From a checkpoint of a small transformer trained on Wikipedia.
Size: 9 layers, 7 heads of 32.
Training: a variant of Muon for these matrices, 7715 steps.
Each number is 200 + 40 x the weight over its row's rms, rounded and kept within 0 to 999. Layers, rows and columns count from 0. The size before them is the row's rms in percent of the matrix's.

# up: layer 2 MLP up, 896x224, rms 0.195, rows 524-563, columns 0-55
# down: layer 2 MLP down (transposed), 896x224, rms 0.0879, rows 524-563, columns 0-55
# gate: layer 2 MLP gate, 896x224, rms 0.181, rows 525-564, columns 0-55
up524,099,184,119,238,186,194,168,201,154,174,127,210,235,292,171,174,218,216,203,92,242,175,217,186,253,208,186,221,183,194,231,205,191,143,183,206,183,220,242,175,157,172,168,255,258,238,121,208,239,146,168,218,266,231,227,218,159
down524,099,204,166,195,270,215,159,196,152,204,168,248,198,244,229,153,182,163,230,197,181,152,206,174,216,131,267,174,217,211,141,203,213,199,165,218,220,137,156,145,204,122,242,247,141,259,148,188,197,152,231,275,186,309,165,153,189
gate525,101,195,125,181,154,215,174,148,188,215,147,144,232,219,177,202,136,218,182,146,218,267,183,206,260,255,219,188,244,238,179,195,128,240,121,264,171,166,164,145,236,171,183,261,247,231,191,122,170,157,224,230,181,208,178,201,244
up525,101,204,191,183,156,225,199,204,181,127,267,170,200,153,214,197,175,174,187,159,154,223,137,202,160,187,211,221,177,203,210,202,173,194,125,187,206,197,216,186,164,139,192,158,170,168,168,172,193,202,232,187,140,186,189,182,233
down525,100,222,171,216,214,188,139,193,210,142,244,141,179,115,251,181,177,216,210,183,158,205,220,236,147,266,200,214,267,188,168,162,177,252,234,236,194,224,247,138,250,157,139,122,244,192,198,290,251,230,231,227,151,203,216,229,223
gate526,102,222,190,193,253,192,193,225,180,296,159,226,180,216,251,259,172,162,182,213,277,169,165,225,257,209,183,162,191,101,172,231,238,181,176,157,166,219,290,227,214,268,177,217,247,266,205,197,247,191,263,219,257,142,203,200,210
up526,104,191,145,141,103,225,114,185,150,232,264,241,196,198,181,253,216,191,242,187,205,187,225,149,216,254,226,183,196,169,211,174,160,261,231,126,202,204,201,219,208,168,188,290,225,146,193,163,225,207,151,172,219,152,192,226,152
down526,101,209,248,135,273,197,119,265,127,168,165,219,198,165,216,223,214,192,198,198,177,207,194,309,151,146,224,203,227,169,137,222,155,214,190,240,157,271,195,226,185,187,163,202,137,161,166,159,199,185,216,170,124,174,234,189,176
gate527,102,193,234,183,210,187,159,165,238,162,198,153,246,223,218,191,179,239,153,205,192,176,158,172,184,222,215,219,230,176,121,205,225,194,205,155,273,204,203,288,233,191,190,147,135,198,225,216,211,244,250,255,181,258,253,194,219
up527,097,232,165,209,158,173,167,236,255,263,144,137,228,198,275,162,226,190,242,190,150,216,274,154,170,198,240,256,284,226,231,209,198,240,252,143,192,177,150,179,164,213,255,171,147,141,207,153,196,176,248,254,201,164,122,210,238
down527,098,183,238,256,209,183,209,220,79,222,229,248,198,205,170,213,237,263,218,184,188,162,218,205,224,181,198,227,204,185,274,149,183,240,192,254,181,161,174,273,154,144,134,229,211,195,145,238,201,170,222,197,186,138,149,185,222
gate528,100,230,217,219,207,241,184,175,150,190,159,163,236,179,187,262,147,184,244,177,227,251,137,239,188,210,247,154,209,150,176,166,196,201,172,294,139,209,180,205,139,185,170,136,174,175,155,273,210,149,183,148,191,187,241,252,135
up528,101,199,174,129,151,225,184,178,275,200,225,196,162,193,128,195,227,241,229,218,156,142,244,190,141,207,252,204,272,213,155,236,265,167,214,134,210,117,91,209,237,211,215,153,211,228,193,187,246,137,246,212,234,200,225,189,145
down528,102,227,199,232,176,184,208,206,206,241,232,193,142,224,132,233,195,216,244,105,195,222,184,202,201,184,162,160,204,187,264,227,143,290,216,182,232,228,176,203,180,156,209,193,262,252,140,192,246,212,206,197,159,244,196,197,186
gate529,099,168,299,232,170,197,237,151,172,141,242,208,208,192,252,220,182,189,228,179,214,201,243,221,142,215,165,181,167,261,140,233,198,207,255,71,181,192,198,244,222,176,180,291,189,198,123,235,273,189,155,155,260,187,208,147,174
up529,098,270,200,204,204,295,227,254,194,246,254,234,207,229,243,185,214,239,189,230,242,253,175,271,189,266,170,211,199,219,216,254,171,198,206,166,214,203,187,189,254,245,194,109,203,192,284,240,210,288,220,213,183,215,171,119,195
down529,097,129,123,171,263,219,164,189,217,162,285,226,177,198,223,206,204,193,177,212,204,185,210,154,140,245,133,233,276,209,306,211,254,289,172,200,198,233,243,220,217,75,219,230,177,242,224,229,248,187,235,196,183,217,216,204,234
gate530,092,248,169,254,236,156,193,290,160,211,237,224,167,262,201,203,210,162,210,187,290,136,221,185,108,208,203,129,215,136,223,165,184,236,189,227,177,253,220,232,231,205,255,193,262,196,149,235,168,238,287,214,150,215,222,257,171
up530,094,174,173,249,180,235,195,196,195,258,269,174,232,209,249,141,198,225,141,202,206,160,169,205,221,215,166,202,216,245,230,105,136,187,220,241,214,138,227,161,162,180,181,172,155,228,152,205,178,227,209,129,208,247,218,182,237
down530,095,164,206,191,245,170,188,219,120,258,142,169,206,170,201,203,242,217,128,225,121,240,159,174,176,228,213,180,204,183,177,275,203,246,179,178,268,112,192,184,227,208,79,194,212,169,172,183,151,190,249,91,175,136,258,265,190
gate531,103,248,244,242,202,177,192,186,206,210,220,204,141,138,265,217,225,176,123,183,228,233,271,209,239,201,174,184,214,211,203,192,163,218,237,205,203,189,256,210,260,216,221,207,227,224,192,307,253,232,206,166,181,203,189,159,205
up531,095,177,187,193,204,229,225,239,235,230,190,109,211,177,206,235,246,173,235,229,165,189,149,272,181,245,177,227,306,247,224,220,288,162,120,183,230,207,241,223,125,187,131,188,154,215,180,161,197,177,142,225,146,187,183,184,157
down531,101,238,196,191,217,247,130,233,153,175,162,242,138,182,196,206,204,183,248,220,102,165,104,260,208,185,176,209,194,230,165,186,245,247,180,166,174,288,193,195,206,203,145,206,273,130,181,170,126,188,170,170,127,137,148,172,185
gate532,102,179,220,182,172,185,187,116,166,164,222,227,221,196,151,166,202,203,199,270,304,166,238,174,204,214,265,243,201,217,199,240,250,246,228,152,197,184,158,101,183,265,156,183,255,201,199,166,141,180,180,184,131,250,205,220,191
up532,098,243,196,162,121,298,193,256,166,198,192,156,244,236,168,233,240,198,191,197,201,239,180,189,158,162,257,187,172,226,265,185,177,114,179,203,183,196,240,202,246,218,193,185,223,221,174,248,211,261,162,275,235,236,212,198,196
down532,099,135,180,259,281,210,198,136,225,174,264,164,253,244,250,195,205,175,227,250,130,203,143,163,207,186,107,212,163,210,206,152,185,226,219,198,163,219,243,245,178,204,163,211,110,239,169,144,276,267,204,208,201,204,183,195,159
gate533,103,216,226,211,236,203,188,214,197,173,206,263,132,221,191,157,235,278,168,124,187,200,133,130,105,147,192,165,148,208,219,211,169,157,174,199,194,233,244,179,235,136,247,194,211,201,211,189,110,204,270,182,162,178,169,194,173
up533,106,135,161,223,223,181,216,185,227,200,264,228,214,178,143,211,210,174,167,225,197,151,177,215,228,165,152,257,179,186,233,181,207,194,219,169,166,219,121,237,268,169,183,150,219,177,211,212,209,157,235,224,219,162,276,132,202
down533,107,251,179,234,223,150,187,136,183,167,179,194,243,206,124,179,337,206,225,186,160,237,201,208,207,171,186,163,247,254,223,232,250,252,171,242,242,265,202,115,204,214,207,233,251,187,191,153,182,148,203,195,237,265,283,205,211
gate534,097,194,159,174,184,142,211,169,272,209,271,233,165,257,161,267,177,162,200,192,227,151,176,244,188,115,242,225,216,249,192,153,220,224,214,169,132,227,255,298,232,222,165,231,187,193,201,183,181,118,208,182,242,251,214,134,223
up534,099,213,135,152,254,188,174,162,209,212,219,159,230,258,87,193,195,230,137,232,210,195,202,287,178,203,190,210,172,288,248,208,193,175,162,170,217,141,258,155,250,259,219,298,221,150,224,200,244,187,183,230,248,195,187,199,160
down534,097,217,172,225,178,266,240,182,195,188,174,146,165,139,219,201,215,161,234,159,201,234,121,146,280,152,78,226,185,187,196,219,220,145,198,204,207,281,224,168,188,243,132,202,236,274,137,143,180,244,205,162,173,234,189,227,212
gate535,102,218,181,154,194,188,129,220,166,144,205,215,200,158,110,174,219,210,210,154,173,185,178,203,148,210,140,102,226,196,146,216,252,198,211,226,170,147,248,316,179,164,257,198,143,206,263,198,202,195,145,224,240,297,182,198,230
up535,102,220,219,235,148,104,169,180,172,198,210,221,249,140,125,160,153,234,165,198,226,161,236,222,122,196,213,160,142,180,200,213,204,144,156,295,248,172,212,228,232,249,193,189,183,248,195,196,171,216,192,233,233,218,161,146,226
down535,098,187,149,128,230,227,247,121,171,189,265,190,138,178,242,245,173,262,159,211,185,188,196,155,188,173,174,174,252,231,223,200,222,133,161,169,142,216,188,257,241,279,215,193,184,214,213,172,276,204,259,164,141,231,284,246,233
gate536,099,195,209,224,277,280,225,276,141,221,206,252,261,232,241,233,233,225,155,224,160,198,205,251,195,201,180,204,187,140,215,209,131,254,206,211,209,250,283,242,210,158,111,100,168,191,277,154,247,235,222,222,204,189,236,206,203
up536,099,132,203,182,235,158,199,213,182,145,171,198,243,180,185,206,273,193,255,255,180,164,156,185,193,233,194,191,197,208,197,249,276,198,183,230,183,219,162,161,139,164,141,172,139,169,226,188,167,217,252,227,231,204,174,270,229
down536,101,175,248,277,220,230,194,236,239,136,197,220,183,231,228,225,132,202,249,158,163,190,212,159,190,182,219,176,245,221,298,129,122,157,208,213,171,200,260,209,235,171,191,210,249,188,238,239,294,166,202,171,248,208,237,173,180
gate537,100,193,236,182,178,232,224,217,199,236,200,161,226,254,152,169,175,161,193,241,221,242,181,212,149,200,228,218,200,199,237,245,142,174,181,157,228,232,205,176,190,181,101,154,208,175,258,196,153,200,191,202,237,138,245,174,172
up537,097,155,209,219,138,152,217,246,218,290,206,233,224,252,319,229,140,240,189,149,114,172,158,162,229,218,210,230,211,247,144,244,204,240,181,213,174,232,246,212,203,208,165,251,172,160,215,277,267,175,224,174,135,275,204,145,212
down537,103,186,217,166,219,213,236,235,233,152,274,164,239,187,229,237,214,233,143,223,259,175,141,233,143,204,225,201,236,226,160,257,202,181,191,175,218,217,102,157,162,192,154,217,272,244,248,179,185,228,167,259,79,113,227,119,184
gate538,100,188,163,206,175,152,184,184,166,218,218,157,281,206,183,243,159,219,164,146,269,174,227,190,132,261,211,273,219,204,185,251,136,223,201,232,233,224,233,169,212,191,221,285,219,249,216,206,206,149,223,191,141,280,239,209,216
up538,102,163,234,214,206,192,150,232,300,208,185,183,233,244,132,247,181,334,165,225,147,185,241,240,192,126,216,284,215,212,233,236,232,138,252,164,262,213,181,181,187,186,199,175,199,176,182,194,189,238,254,228,256,244,200,222,161
down538,104,242,193,207,181,196,243,235,243,207,141,233,251,213,145,155,190,196,156,147,236,167,209,232,246,186,170,231,231,222,233,174,286,193,182,230,173,166,181,226,177,154,155,214,212,243,106,239,225,254,183,211,179,243,204,229,163
gate539,097,152,134,135,218,226,238,157,211,217,159,221,163,123,252,182,174,271,193,268,224,198,217,202,208,222,187,195,133,256,226,285,182,135,213,187,214,167,201,222,184,243,267,232,185,231,192,246,235,230,124,177,240,167,199,236,230
up539,093,205,272,201,196,206,210,128,185,231,167,181,247,225,136,181,201,247,209,212,185,211,230,159,219,237,239,260,275,212,235,172,109,214,169,282,299,218,162,152,246,225,196,146,225,207,208,162,165,227,189,161,146,278,176,234,138
down539,094,185,238,169,186,171,122,259,240,100,233,237,254,246,220,108,247,237,248,219,207,241,185,259,187,276,217,202,187,222,261,308,231,252,214,171,176,196,187,210,156,249,280,205,207,259,236,209,177,172,200,195,251,206,184,168,183
gate540,097,174,121,155,216,221,196,195,254,202,178,232,178,145,206,221,192,186,164,195,218,212,153,196,212,192,252,295,231,248,175,169,263,184,91,206,230,124,169,176,150,93,199,233,217,195,197,219,110,199,199,205,209,147,201,199,161
up540,094,137,250,114,222,184,174,225,168,197,196,250,146,222,160,269,231,195,252,205,157,227,182,208,240,240,210,90,244,225,235,144,180,220,149,144,155,193,267,244,147,202,184,139,135,201,159,195,235,203,202,117,147,241,275,228,218
down540,099,183,204,187,169,182,305,129,243,187,158,212,257,232,202,151,261,213,140,312,199,157,213,209,193,244,169,246,187,169,192,231,181,248,216,293,211,157,201,239,241,182,198,231,280,164,254,210,126,207,287,235,238,240,236,179,213
gate541,097,214,188,180,178,194,175,177,220,205,278,190,223,208,232,216,207,151,229,246,243,145,194,60,173,195,164,226,152,237,197,185,200,170,212,194,204,173,214,150,193,179,216,214,248,159,131,171,174,137,216,199,172,209,117,241,126
up541,097,140,166,227,173,215,175,201,166,175,142,199,228,159,223,175,210,179,219,180,227,159,153,217,207,205,343,228,144,243,197,220,201,195,164,198,133,223,228,204,188,200,261,183,172,197,262,185,230,223,169,255,180,251,136,248,187
down541,092,193,220,254,209,183,169,189,261,211,265,152,192,242,162,245,218,255,130,193,203,148,121,191,184,184,157,222,168,255,205,257,182,156,239,223,245,62,261,182,219,159,189,231,227,187,192,217,275,224,204,174,213,172,177,181,238
gate542,099,217,255,258,172,244,160,248,149,262,231,231,244,235,192,205,218,203,167,255,172,196,115,212,168,261,210,196,253,166,151,253,231,168,246,148,162,180,240,207,147,229,99,229,215,158,78,220,213,280,201,210,199,185,139,171,163
up542,104,253,179,239,145,230,213,229,135,237,209,167,124,195,199,107,230,190,151,244,129,191,218,214,248,178,215,221,235,192,204,162,230,152,253,239,167,183,213,209,235,183,223,241,263,202,243,173,198,236,199,242,200,174,159,187,179
down542,104,224,195,185,160,197,145,230,179,222,198,147,232,202,244,278,190,162,120,194,153,186,178,206,165,164,230,180,220,137,99,169,172,251,201,202,229,237,173,258,211,259,243,245,159,154,221,191,297,200,183,192,184,211,210,257,252
gate543,101,171,215,236,266,277,235,214,191,207,242,237,194,210,108,215,188,133,202,208,138,205,242,172,152,173,215,159,221,189,221,223,189,146,205,197,239,157,164,136,163,182,234,224,153,204,144,246,150,189,211,300,186,109,178,175,215
up543,101,161,146,225,147,192,155,235,155,216,203,198,158,214,139,231,193,181,187,231,187,276,194,224,185,164,234,210,95,184,173,131,202,203,195,275,184,184,143,156,217,231,154,240,195,158,151,224,217,222,136,290,180,194,179,244,249
down543,098,250,223,90,219,211,212,155,206,174,155,219,146,228,238,206,245,253,154,198,155,228,180,234,135,281,134,97,201,215,189,212,230,209,184,150,199,177,172,229,238,326,203,213,206,203,269,195,186,147,253,177,167,240,272,192,196
gate544,098,184,242,225,214,203,242,181,188,265,161,172,216,236,232,251,182,191,193,182,226,190,197,182,224,206,212,195,201,161,238,202,199,242,163,196,170,231,197,193,183,264,201,175,249,199,216,211,140,181,245,288,238,270,185,222,189
up544,093,217,166,194,188,152,196,249,220,144,168,188,167,211,248,178,243,194,254,177,248,212,235,193,252,277,168,228,182,267,197,202,225,191,284,231,154,122,256,193,191,184,193,235,128,164,176,266,265,189,169,211,220,193,217,199,207
down544,096,216,160,196,187,289,229,184,197,258,176,259,285,303,140,220,181,239,164,203,149,182,213,149,187,188,259,227,263,217,213,216,166,204,154,153,216,185,177,162,148,244,201,159,227,172,264,215,168,186,164,201,194,195,158,163,187
gate545,104,220,289,221,194,148,257,155,219,178,245,149,278,211,206,97,182,168,204,221,204,187,226,218,195,165,286,240,243,159,154,188,218,178,234,309,195,152,207,211,231,225,194,152,255,134,211,175,208,169,193,198,241,224,216,209,201
up545,106,250,164,150,200,184,145,138,159,247,214,255,253,186,250,181,235,245,294,151,135,179,206,240,237,245,229,221,237,281,186,283,220,190,226,171,167,163,180,237,238,201,237,267,206,204,132,155,104,227,188,188,179,158,134,191,153
down545,101,269,129,192,213,241,186,188,187,210,166,275,192,180,185,188,206,230,213,181,182,95,143,180,224,196,264,215,217,179,205,210,162,254,209,205,157,98,218,209,235,212,205,189,215,250,248,148,253,200,125,235,145,200,126,176,162
gate546,099,200,165,237,230,182,272,227,232,223,200,287,199,203,215,195,283,202,154,232,251,212,193,252,236,251,207,198,208,177,199,223,128,261,173,251,133,186,161,232,240,177,250,167,260,142,185,198,230,207,210,136,160,148,189,179,244
up546,100,144,196,197,214,256,131,208,234,134,238,203,149,238,172,205,211,195,130,244,192,196,140,257,203,217,266,249,189,165,164,230,196,204,216,146,232,164,197,219,217,340,194,168,179,191,222,171,197,194,150,185,272,150,215,253,170
down546,102,134,216,242,192,165,203,216,197,218,144,176,192,173,185,171,218,230,180,247,181,162,180,217,214,276,213,171,280,206,189,129,192,256,157,172,204,183,160,180,192,182,196,215,190,171,147,138,234,144,220,213,232,293,141,223,187
gate547,098,243,207,198,219,186,224,267,244,196,241,189,198,231,201,146,246,275,117,214,219,197,194,218,200,207,199,232,135,179,254,237,194,192,224,202,114,158,179,200,264,242,212,174,285,213,203,162,173,191,177,145,171,164,251,156,240
up547,093,227,248,195,177,220,166,241,202,199,163,223,179,255,276,175,220,215,209,189,193,228,214,285,247,206,199,180,207,199,185,219,175,223,130,176,150,125,153,189,196,192,225,124,158,184,249,167,128,223,172,189,167,217,214,251,202
down547,097,278,202,159,211,186,210,151,233,188,202,195,240,206,242,205,258,286,166,254,152,205,138,181,197,131,161,233,96,212,239,139,198,211,201,184,192,184,147,172,150,209,146,171,175,166,254,213,255,166,253,200,190,164,177,164,184
gate548,097,246,194,167,200,233,213,227,159,202,247,201,140,243,209,221,193,134,247,202,200,229,183,221,205,77,194,194,181,275,204,153,159,250,268,197,181,218,222,252,189,199,215,256,256,195,189,206,214,174,285,150,232,258,178,233,240
up548,104,240,167,202,189,131,229,187,254,204,225,244,164,148,140,189,201,260,209,210,240,235,182,215,182,248,180,214,203,171,217,192,211,245,167,258,160,249,180,174,188,228,230,91,189,242,260,221,232,246,147,222,190,114,247,196,266
down548,099,190,261,186,187,214,145,194,260,198,211,157,284,148,196,206,192,260,153,172,176,218,225,193,205,197,225,49,295,215,146,129,213,145,225,211,176,188,211,241,243,281,222,199,161,212,212,181,124,204,237,219,209,177,186,181,224
gate549,097,182,244,166,256,246,189,273,221,215,268,224,174,239,214,248,119,198,148,250,226,138,203,155,207,213,197,157,119,186,297,160,184,214,267,190,273,220,207,258,175,199,202,176,304,214,257,197,113,256,299,136,195,284,208,205,203
up549,095,190,174,155,208,161,215,220,154,228,211,211,217,273,224,206,217,167,189,216,163,192,199,213,273,237,233,198,292,136,212,212,214,195,180,218,162,246,221,196,242,284,138,196,161,259,182,163,162,260,249,184,165,240,193,185,143
down549,098,140,195,205,200,244,230,245,230,127,277,228,190,203,243,269,229,200,175,209,184,249,142,252,131,173,187,165,193,195,184,107,164,149,110,222,182,147,117,177,197,242,202,185,250,203,239,205,175,204,182,174,213,180,231,153,201
gate550,101,224,201,243,211,197,177,225,214,167,134,235,189,149,180,232,189,154,175,150,217,164,304,197,189,244,237,227,214,144,209,207,186,224,198,202,187,148,197,222,183,263,256,197,203,195,257,214,284,215,163,177,147,310,208,166,128
up550,111,243,254,275,271,182,201,217,180,153,180,231,184,169,120,230,186,179,274,209,199,186,187,170,177,193,227,241,209,215,191,204,185,200,177,135,202,139,290,201,172,168,175,237,196,239,171,189,232,184,194,217,106,260,240,145,152
down550,110,213,211,221,143,228,181,142,191,297,216,243,205,182,250,145,221,134,311,226,238,188,197,231,200,181,193,168,183,251,252,223,236,188,172,202,181,247,207,218,271,147,174,141,214,216,176,269,252,230,200,237,172,182,254,186,170
gate551,098,205,163,215,187,153,232,267,196,273,135,189,147,226,279,164,154,177,191,141,140,133,160,179,169,211,226,178,207,238,162,219,86,209,256,165,219,203,153,191,231,259,214,236,153,208,271,238,208,246,197,145,216,191,245,228,169
up551,098,223,117,235,189,162,233,258,235,219,151,282,200,134,258,158,206,239,192,186,179,154,285,200,230,226,176,164,167,237,234,248,222,190,183,198,261,227,123,166,142,274,217,293,229,208,199,182,210,132,160,187,217,189,210,144,220
down551,104,129,208,219,222,175,144,199,226,228,163,202,210,245,204,166,228,294,118,219,152,193,209,209,174,187,234,235,248,191,206,200,220,242,145,185,228,209,136,185,209,224,290,160,282,225,185,146,148,225,221,230,281,213,226,173,255
gate552,102,194,215,273,222,171,239,242,162,176,173,169,195,214,183,238,183,145,146,170,244,202,224,279,268,221,206,177,207,174,171,217,145,169,130,270,212,193,194,250,216,193,170,191,64,210,134,215,118,245,174,296,203,190,265,141,228
up552,103,176,213,241,223,237,236,172,152,243,119,204,268,186,205,232,216,141,221,208,279,190,179,178,151,214,249,171,191,180,190,166,230,100,188,278,224,222,207,187,163,221,239,201,206,205,198,241,217,176,232,291,221,228,156,199,238
down552,097,238,230,183,169,93,252,150,248,232,168,189,194,262,204,204,223,273,235,111,173,232,173,210,177,173,186,164,202,168,212,203,142,239,265,215,201,193,175,281,172,195,214,190,153,251,183,209,159,182,150,227,255,170,226,175,147
gate553,096,262,217,223,170,187,171,205,246,147,229,163,206,204,217,190,205,216,228,245,221,222,207,144,216,180,144,292,97,187,163,155,223,244,186,237,141,285,135,232,210,172,256,247,186,216,179,258,191,141,216,214,232,225,161,248,237
up553,100,170,97,192,236,195,224,185,153,191,161,195,156,181,171,196,237,168,148,224,229,109,183,135,277,150,185,176,214,258,207,217,238,266,220,212,285,162,224,171,259,194,102,214,189,222,253,154,244,288,181,235,153,148,239,180,220
down553,101,268,209,141,207,273,232,221,225,162,149,192,122,193,240,228,161,300,194,261,254,137,245,218,170,184,236,249,219,268,230,179,215,203,226,183,189,194,188,228,166,155,233,123,219,202,272,127,251,199,153,178,228,161,139,254,187
gate554,098,180,272,230,149,227,266,219,235,151,191,200,237,188,234,174,208,139,310,240,184,146,127,187,153,133,220,231,258,213,136,198,192,205,226,250,187,165,195,154,225,175,155,301,160,244,124,206,187,230,180,242,197,188,196,231,190
up554,097,172,246,159,204,153,195,191,224,196,185,183,243,188,210,250,203,217,189,112,230,231,213,145,214,261,262,170,200,226,228,174,205,171,250,168,141,193,181,171,114,235,164,204,153,239,196,174,213,230,221,210,258,198,162,229,247
down554,097,232,186,170,200,262,216,193,276,210,165,241,237,136,217,192,149,181,186,149,181,161,181,212,197,214,169,227,248,160,169,162,198,197,241,244,227,141,177,107,211,226,245,149,173,234,261,153,261,267,184,169,209,223,155,205,226
gate555,096,266,262,150,258,296,225,245,198,207,172,261,239,214,252,126,223,138,193,296,198,203,249,173,237,225,118,213,252,169,207,199,152,174,134,238,165,187,192,189,169,173,248,199,168,176,253,198,180,211,172,226,164,219,257,214,228
up555,102,179,203,196,194,162,174,306,144,183,183,251,199,240,292,192,222,150,144,200,232,220,282,244,221,161,143,243,262,158,220,215,208,190,242,170,167,175,179,217,261,233,219,154,175,275,229,181,183,134,217,148,155,228,197,167,140
down555,101,184,165,234,130,199,174,179,225,168,209,156,260,170,185,167,198,164,168,233,188,155,160,149,171,178,187,245,199,156,266,245,163,144,118,215,220,256,169,194,169,223,181,181,210,220,155,212,151,210,156,160,191,151,183,220,250
gate556,097,212,202,190,144,183,169,165,150,150,189,228,257,208,165,170,214,135,204,234,255,187,243,204,265,185,215,120,200,126,219,229,179,194,176,212,158,231,201,131,215,230,257,210,189,157,268,233,198,170,185,131,271,117,165,220,203
up556,103,169,158,264,113,162,248,329,252,254,289,229,177,213,254,252,223,284,191,245,184,186,185,218,261,186,213,248,178,182,176,280,168,190,199,241,264,183,227,237,237,166,207,259,225,181,197,165,245,212,155,190,186,294,223,216,241
down556,101,193,223,234,182,227,231,279,202,231,138,167,147,182,202,188,225,129,227,198,244,145,256,179,152,190,219,237,267,150,252,279,226,123,182,211,208,213,222,115,251,196,197,225,245,185,174,226,184,236,218,212,226,259,171,229,291
gate557,104,219,237,214,172,198,199,210,201,181,289,176,162,235,179,203,252,224,241,131,231,165,222,201,198,146,200,264,193,257,147,205,173,232,201,172,130,233,163,180,237,239,229,282,210,301,206,180,216,232,273,180,159,234,147,87,188
up557,102,133,138,205,192,149,195,189,218,240,221,185,265,199,200,196,235,182,212,224,229,195,213,165,137,196,178,267,206,283,208,185,176,162,204,209,207,257,121,139,261,211,192,142,262,225,241,189,254,164,229,251,217,214,116,217,139
down557,105,210,263,184,220,174,316,150,239,205,143,249,176,164,220,180,311,199,252,210,99,211,167,155,202,273,179,273,208,159,215,229,167,170,294,228,233,214,260,178,214,178,143,240,249,153,197,203,224,157,218,208,215,182,180,204,225
gate558,099,208,194,243,239,256,157,171,132,175,160,193,258,207,175,182,216,280,195,216,180,232,233,169,250,215,122,194,167,110,189,207,217,220,212,255,179,189,210,209,223,192,199,202,184,147,199,165,246,238,188,191,211,146,176,146,172
up558,100,218,201,244,258,110,183,281,207,207,162,217,167,168,248,202,116,153,262,183,224,192,212,204,192,170,167,202,196,184,274,241,214,207,209,230,211,220,200,143,200,198,193,209,269,207,166,143,226,258,194,203,190,148,181,200,217
down558,098,179,226,219,213,190,184,186,228,242,258,266,273,203,283,213,194,219,307,195,199,190,221,176,149,179,285,188,189,240,194,208,158,245,245,135,226,194,214,265,208,280,270,196,212,162,229,187,213,200,175,289,129,166,244,187,197
gate559,100,198,187,232,160,218,257,199,175,221,203,177,180,198,200,182,287,130,207,212,225,225,210,268,227,224,214,264,178,188,241,233,205,184,201,206,129,224,114,208,289,273,203,199,226,227,230,210,178,195,225,200,112,247,161,164,179
up559,098,163,161,159,143,220,177,191,212,194,263,216,167,292,168,223,197,202,142,214,123,135,245,232,101,143,208,140,180,227,237,173,144,172,189,234,191,186,219,247,150,167,199,167,178,142,231,217,182,227,269,177,190,182,142,267,173
down559,103,248,160,202,287,150,159,180,233,261,163,237,233,118,219,238,217,261,199,227,160,227,239,236,146,230,247,202,136,231,269,177,178,227,174,146,177,247,173,202,193,127,205,179,183,171,152,257,225,185,196,187,237,232,166,197,180
gate560,100,253,220,173,219,221,182,183,168,264,202,184,225,134,182,158,209,210,187,177,231,235,186,217,178,202,214,165,207,129,184,217,283,218,159,182,186,213,141,201,231,158,206,176,233,165,223,176,242,266,211,147,199,221,207,167,184
up560,097,219,155,154,172,129,262,232,200,131,194,258,187,261,176,135,164,196,236,154,231,191,207,224,194,144,273,227,170,184,211,225,204,155,164,198,235,212,212,210,163,112,178,229,153,236,195,122,214,175,222,173,188,169,257,158,281
down560,101,246,188,270,213,201,244,207,179,250,190,170,216,254,154,254,189,215,175,233,151,246,224,230,263,206,122,210,137,210,123,171,205,233,169,239,231,165,163,256,196,216,239,165,191,189,186,203,204,247,194,211,239,180,217,146,193
gate561,098,173,248,224,230,255,136,244,156,152,232,261,183,264,206,217,250,164,180,189,249,265,125,231,243,207,201,179,205,204,108,207,140,139,96,166,233,202,191,210,169,214,162,190,214,210,146,239,232,213,191,157,245,168,131,162,124
up561,101,243,178,122,208,165,183,180,204,227,145,238,199,173,226,192,254,238,252,296,144,196,184,191,138,219,167,194,142,213,195,162,142,213,184,180,219,235,143,219,284,149,171,229,301,252,239,177,208,201,220,205,192,220,271,197,278
down561,101,213,198,212,209,120,190,276,166,228,193,196,242,184,109,183,196,210,234,248,214,249,188,187,216,263,205,195,176,183,276,251,273,243,204,89,221,185,197,254,192,233,230,283,195,207,192,132,202,180,239,162,187,225,138,248,193
gate562,097,190,159,202,242,117,177,256,102,224,205,203,158,197,242,278,162,257,133,153,249,208,150,198,206,178,189,244,209,203,201,233,198,200,249,261,204,214,177,164,228,74,252,190,199,172,174,109,177,141,165,189,136,279,212,237,194
up562,103,256,235,206,181,263,152,183,280,204,234,152,232,177,186,132,240,156,236,213,198,207,133,252,260,189,145,151,170,210,189,159,200,193,115,157,234,203,236,152,203,289,203,216,229,166,187,218,233,213,217,247,207,143,214,149,219
down562,106,244,163,230,273,193,210,218,215,182,277,168,216,167,124,136,206,105,251,205,202,195,161,215,227,225,197,144,165,176,217,128,237,181,153,184,199,249,196,258,200,293,225,153,254,235,132,232,254,183,234,161,215,190,146,190,219
gate563,097,209,137,198,156,234,263,188,254,223,245,177,199,167,143,181,179,231,250,200,137,183,164,137,148,255,232,144,305,148,178,204,194,228,232,177,238,186,194,119,240,204,237,217,175,208,235,187,172,160,157,232,177,137,144,217,277
up563,090,187,143,248,229,162,158,225,143,258,205,188,235,246,181,230,130,216,145,161,174,199,189,209,233,96,281,199,223,225,242,155,243,192,271,193,247,215,229,227,192,242,212,220,156,242,176,199,232,182,123,106,196,296,197,192,168
down563,093,326,208,197,207,269,192,213,178,202,219,217,183,246,167,182,174,166,163,270,252,241,165,213,169,222,155,197,186,173,207,261,201,155,164,248,215,205,174,232,220,204,277,134,215,191,137,203,208,210,183,179,215,168,288,192,129
gate564,099,194,171,217,178,217,214,292,210,173,260,218,231,188,230,189,240,178,176,191,168,183,183,127,195,251,182,84,268,199,259,233,179,257,164,195,142,198,159,189,146,217,162,155,219,191,219,259,128,190,202,188,195,225,195,243,174